Weights of a small GPT-style language model, trained from scratch on English Wikipedia.
Size: width 128, 4 heads of 32, MLP 512 GELU, vocabulary 512.
Each number is 50 + 10 x the weight over the matrix's rms, rounded and kept within 0 to 99. Layers, rows and columns count from 0.

# up: layer 3 MLP up, 512x128, rms 0.179, rows 144-190, columns 32-63
# down: layer 3 MLP down (transposed), 512x128, rms 0.186, rows 144-189, columns 32-63
up144:35 34 54 47 56 54 42 47 60 48 57 43 51 51 73 49 48 40 43 36 49 38 55 56 58 57 46 46 56 52 38 66
down144:38 29 34 37 55 36 71 45 50 80 58 43 52 65 71 47 43 41 59 50 45 45 40 65 46 23 59 33 58 64 41 50
up145:51 39 47 38 45 49 30 45 43 56 39 52 44 57 45 43 70 54 63 52 39 54 51 56 63 52 51 57 53 56 53 61
down145:61 51 41 59 49 50 40 51 54 33 28 51 41 68 54 39 44 50 60 39 50 38 66 33 54 29 50 34 36 52 50 53
up146:59 53 50 54 55 44 45 33 77 44 64 57 44 50 47 44 47 55 44 46 47 40 47 65 62 71 34 59 39 55 47 63
down146:63 55 40 63 55 31 52 54 67 33 56 58 34 59 63 41 45 41 47 54 52 55 50 57 47 57 37 51 57 55 65 45
up147:54 43 65 38 23 44 47 54 48 57 41 50 52 44 52 42 66 43 56 58 41 43 44 46 51 75 50 42 52 33 47 61
down147:35 52 52 46 43 64 46 49 58 56 46 54 46 53 53 48 53 37 52 53 40 52 56 45 53 57 58 55 39 35 65 62
up148:51 54 52 53 39 40 51 47 45 44 45 53 55 35 62 57 43 47 34 37 49 66 21 62 37 57 54 53 48 55 52 85
down148:38 56 46 50 49 45 54 59 66 57 55 42 38 67 54 44 41 56 67 55 50 38 54 42 42 53 56 60 67 51 43 25
up149:65 38 54 38 53 45 53 76 57 41 62 50 44 66 57 30 54 54 43 32 60 38 51 63 42 61 54 60 67 33 55 54
down149:66 37 46 39 76 47 41 62 29 41 35 42 49 67 47 45 64 50 76 35 49 69 71 65 55 53 62 73 45 26 41 40
up150:60 57 44 30 58 51 40 47 44 49 58 49 45 56 42 51 48 63 54 36 63 46 38 57 30 43 72 57 47 40 48 42
down150:52 53 53 53 33 48 54 56 48 44 30 67 46 50 39 60 60 37 48 55 39 67 69 56 46 48 58 54 53 59 54 49
up151:36 31 46 27 57 56 56 61 66 47 56 44 49 43 48 56 49 56 40 51 54 40 36 76 43 46 54 50 62 46 65 57
down151:39 46 51 44 49 52 55 54 63 39 42 23 38 62 43 46 53 55 57 52 53 46 65 49 26 40 54 47 46 71 54 42
up152:59 50 51 59 39 58 57 53 48 49 38 63 48 49 59 54 52 60 43 40 50 24 34 43 58 70 60 56 54 48 61 59
down152:43 56 55 60 50 60 49 54 52 53 70 34 54 50 48 61 55 33 60 62 49 60 42 61 54 49 45 45 53 62 38 47
up153:58 39 56 46 46 52 48 33 48 60 38 41 61 55 38 60 48 58 45 52 66 51 52 46 51 66 45 55 54 43 27 42
down153:38 41 41 45 55 45 53 44 48 41 47 39 43 54 45 62 34 52 33 53 64 55 57 48 49 45 53 56 42 69 43 30
up154:39 56 47 54 64 42 39 45 56 40 41 62 40 67 41 75 65 53 53 62 38 60 50 62 51 49 62 59 52 42 36 45
down154:45 50 66 53 40 60 49 41 50 58 55 45 41 71 63 37 44 62 39 50 60 38 57 49 51 54 45 37 47 57 57 56
up155:61 45 78 52 40 49 49 61 39 69 59 63 55 35 32 58 54 52 63 55 34 36 38 62 59 43 41 64 61 51 53 70
down155:61 22 53 69 42 39 55 65 43 53 35 60 33 44 60 56 44 56 68 48 38 68 56 26 70 65 43 66 60 48 60 46
up156:57 50 47 44 40 50 47 33 47 60 52 56 56 45 58 43 62 40 29 51 54 58 27 52 56 56 60 46 62 55 35 36
down156:49 47 41 32 42 44 61 61 36 67 53 44 58 50 53 58 42 46 46 44 70 44 34 41 49 43 48 44 62 58 21 64
up157:52 33 57 38 58 57 51 55 62 48 43 62 58 60 51 59 38 41 54 36 61 33 51 60 56 63 39 57 47 35 63 44
down157:44 44 44 55 60 50 35 49 50 50 43 62 48 56 43 54 48 53 50 37 63 47 43 51 50 50 44 36 52 55 54 41
up158:51 61 52 44 48 37 45 64 57 58 56 54 37 58 57 33 56 40 45 57 69 62 45 55 44 42 56 51 59 57 55 45
down158:65 53 45 59 46 47 60 30 53 50 45 53 28 44 47 59 36 59 48 52 39 44 56 43 50 51 62 62 36 51 57 47
up159:47 47 42 39 41 61 41 55 65 57 69 33 41 46 51 50 39 40 59 41 49 49 46 55 64 44 60 76 68 56 40 54
down159:70 53 46 44 55 41 41 53 54 45 62 43 57 61 54 61 52 53 46 51 53 68 46 48 46 43 57 54 54 63 49 30
up160:63 32 63 47 68 40 42 38 66 65 66 64 52 49 38 38 36 63 29 64 59 22 64 69 42 64 67 53 56 38 40 47
down160:47 38 55 43 64 60 64 42 41 39 53 50 60 43 39 42 44 65 52 58 49 51 60 66 52 37 66 42 52 47 45 35
up161:48 58 48 45 42 38 52 49 40 53 49 72 59 46 51 58 63 63 72 47 45 49 44 55 40 45 58 56 52 31 44 50
down161:59 38 56 42 53 54 46 47 46 48 56 58 55 57 49 63 41 49 61 64 53 52 36 72 54 43 43 46 41 45 48 48
up162:46 46 60 46 41 39 37 65 49 55 36 58 69 50 38 50 53 62 60 59 59 56 64 56 39 68 61 58 67 32 56 62
down162:61 40 52 40 39 46 41 60 43 58 52 49 64 51 44 69 46 67 48 42 51 67 52 33 42 47 40 52 46 45 50 52
up163:63 44 53 47 40 45 40 47 57 65 45 55 53 35 59 37 38 62 68 15 34 47 58 58 57 68 44 64 56 42 54 52
down163:57 62 43 54 51 14 47 58 25 53 46 51 48 41 57 22 62 52 51 39 67 63 48 60 70 58 50 50 46 57 70 52
up164:53 35 58 46 50 43 51 60 59 66 65 41 71 47 49 49 43 39 60 22 64 38 54 44 56 53 59 58 58 52 41 56
down164:39 44 52 54 55 57 57 56 46 56 70 36 39 40 70 37 37 55 52 56 63 48 51 54 45 53 65 47 55 72 47 51
up165:54 36 65 31 49 62 38 53 40 51 50 46 47 29 63 58 71 42 63 42 49 58 50 46 42 52 57 53 39 53 37 53
down165:59 55 41 55 52 37 58 59 48 55 56 47 46 41 58 26 52 56 71 42 67 37 54 53 62 40 49 42 45 41 49 45
up166:47 31 51 52 46 56 50 63 42 38 58 68 70 39 25 53 68 34 52 39 55 46 57 57 49 40 39 55 60 50 49 69
down166:60 49 55 50 42 53 64 29 58 46 40 56 47 49 33 32 51 77 54 51 53 50 53 39 45 56 32 39 33 65 63 51
up167:63 42 52 42 65 35 43 65 50 38 41 52 62 48 53 51 49 79 51 55 41 35 42 50 53 47 68 56 58 55 53 58
down167:47 56 52 48 84 41 57 52 68 51 44 52 48 41 44 60 47 34 54 42 45 29 49 54 45 37 58 47 40 56 62 59
up168:52 45 50 55 34 35 36 41 68 55 46 67 43 51 41 48 45 38 53 59 50 43 31 57 47 52 62 60 46 39 40 42
down168:53 54 62 58 61 42 40 63 49 36 48 61 49 52 52 52 41 51 51 47 60 57 53 48 43 54 45 41 49 49 44 52
up169:57 35 39 47 48 56 50 53 51 54 50 68 59 53 60 66 49 39 54 42 57 55 58 50 65 46 49 57 62 52 44 40
down169:57 52 43 44 44 47 56 37 55 49 45 44 45 32 51 52 43 50 41 61 36 49 61 52 54 56 68 51 39 39 48 45
up170:44 46 53 49 51 48 50 43 58 55 51 74 64 44 44 51 53 63 54 41 51 47 40 58 65 62 60 61 49 53 36 54
down170:51 45 52 44 52 43 63 33 50 42 36 49 53 34 56 61 55 53 49 42 48 55 56 65 52 56 36 62 46 44 57 66
up171:50 44 50 39 33 49 51 58 56 46 61 51 41 53 53 40 44 65 52 75 35 49 61 61 48 69 59 57 57 47 44 61
down171:47 43 57 48 54 50 49 53 52 65 40 42 60 41 55 39 34 54 38 44 63 62 34 49 47 44 39 55 44 39 50 32
up172:39 31 58 48 43 22 50 50 55 56 49 47 57 42 49 41 43 49 63 43 39 42 53 55 49 47 42 46 60 42 44 64
down172:47 50 65 49 51 43 41 47 62 54 51 37 52 39 68 46 29 39 68 70 38 56 71 60 47 48 57 41 43 41 58 54
up173:53 37 67 42 25 58 39 50 50 45 40 52 58 43 49 32 41 55 58 36 65 43 57 36 39 59 55 48 50 52 48 61
down173:25 58 49 60 57 48 54 40 28 38 50 44 63 61 70 31 54 61 43 42 62 62 47 43 58 42 51 25 33 50 55 57
up174:64 42 62 42 62 59 42 47 42 57 59 59 44 38 49 60 51 47 65 57 49 49 55 49 53 56 48 43 55 59 50 48
down174:56 37 46 40 55 42 38 55 45 53 58 40 73 48 59 41 54 54 56 35 47 56 44 56 68 44 64 59 45 44 50 68
up175:34 36 52 44 41 44 32 62 40 52 45 55 58 49 50 28 53 59 71 32 54 52 60 50 50 42 49 53 38 44 45 65
down175:63 60 61 65 63 38 52 36 64 48 53 52 63 68 32 59 48 69 62 52 40 47 61 39 43 46 59 53 29 53 47 59
up176:20 48 64 40 34 46 55 31 50 69 47 45 72 61 34 52 48 40 51 56 44 35 59 61 69 50 57 55 72 48 47 55
down176:61 46 71 53 58 32 54 40 38 50 35 56 58 61 67 57 54 54 53 54 55 61 44 46 48 40 52 50 39 53 56 47
up177:50 61 54 59 64 34 34 49 50 47 41 61 47 51 40 54 47 59 56 39 63 55 32 53 56 55 53 37 59 45 39 52
down177:44 51 37 48 41 71 45 57 64 60 49 52 35 58 47 57 44 66 53 67 37 56 50 60 51 60 44 45 43 73 59 50
up178:37 64 48 45 48 57 52 35 38 68 42 46 57 52 46 38 45 39 45 42 45 34 49 51 56 50 43 46 48 39 26 42
down178:73 54 61 47 51 49 48 65 58 36 45 54 53 43 52 65 49 44 38 50 50 33 65 33 32 41 47 57 57 41 45 43
up179:49 34 60 50 52 53 57 69 57 39 48 53 54 42 37 29 50 82 42 40 57 51 55 63 36 66 39 53 53 57 53 40
down179:43 45 41 45 59 50 51 62 47 50 61 48 33 58 60 49 52 26 46 60 48 56 43 31 31 44 36 40 62 60 45 55
up180:51 60 58 35 39 46 57 53 40 56 32 48 52 51 53 51 35 51 53 37 60 42 36 62 43 52 66 54 55 52 61 42
down180:63 63 61 64 45 52 48 63 33 60 55 61 41 46 73 67 56 46 51 55 53 53 54 55 46 55 56 43 37 63 48 44
up181:46 48 63 59 51 55 53 33 46 67 64 51 67 55 43 54 44 58 55 50 62 44 64 50 51 64 55 57 71 60 48 50
down181:48 62 38 64 56 59 28 30 55 52 51 63 32 60 59 53 64 43 49 55 43 52 41 48 48 42 60 48 50 42 54 37
up182:59 48 65 50 35 41 47 51 66 46 60 54 44 51 61 60 49 54 64 50 63 36 32 45 52 65 63 58 49 46 47 64
down182:49 43 43 47 50 61 41 56 33 43 52 39 40 58 49 52 56 50 51 47 57 58 40 39 45 52 39 49 50 57 57 54
up183:51 62 51 55 54 55 43 51 54 43 36 49 46 40 54 52 39 64 37 35 45 52 36 61 46 63 54 57 52 58 75 52
down183:39 59 50 48 48 60 51 38 36 45 53 49 41 39 49 53 54 61 48 46 53 57 46 50 73 48 66 43 52 73 63 44
up184:51 39 51 54 42 65 47 42 45 51 45 65 58 60 57 49 53 52 50 50 49 50 44 52 47 53 38 41 75 51 64 49
down184:49 46 42 58 59 27 53 53 52 52 39 42 54 48 50 62 39 30 46 54 58 64 52 48 51 40 52 60 42 55 22 61
up185:36 56 57 64 46 55 44 68 55 50 54 67 62 66 47 57 55 53 55 48 39 53 44 57 38 54 57 51 65 48 38 61
down185:59 56 48 40 49 51 45 38 39 71 38 38 37 47 33 30 45 51 47 44 56 50 50 73 58 58 49 50 53 57 51 35
up186:52 37 52 51 38 41 37 42 63 50 63 51 34 47 64 41 41 58 64 67 52 31 47 63 53 67 34 60 67 46 51 62
down186:52 50 40 41 52 54 45 48 49 34 62 52 51 26 62 47 36 52 47 70 43 45 51 57 47 34 53 42 47 39 50 40
up187:25 32 68 43 47 36 21 44 48 51 63 56 57 50 59 56 42 47 59 47 52 39 36 63 53 66 56 59 50 51 61 58
down187:52 70 44 63 47 71 52 63 47 44 41 48 50 66 42 45 39 46 44 40 41 65 74 39 31 53 62 66 67 51 57 56
up188:38 40 60 60 45 50 38 53 58 65 56 67 59 36 47 30 61 58 41 39 58 55 57 57 33 53 42 58 61 39 53 53
down188:60 37 42 45 50 43 49 55 51 59 22 59 58 48 71 56 52 44 41 46 61 47 43 59 65 43 47 38 34 56 38 44
up189:59 41 49 59 32 60 46 54 69 56 70 53 45 27 59 48 64 63 60 49 54 46 33 64 59 56 57 54 43 33 29 50
down189:53 60 51 58 54 62 54 44 50 38 51 54 43 49 49 42 64 64 41 56 50 49 65 49 39 44 61 41 57 53 57 56
up190:31 39 66 51 55 42 35 53 50 54 47 64 59 42 51 40 42 44 45 22 41 37 48 55 72 64 36 62 51 30 46 57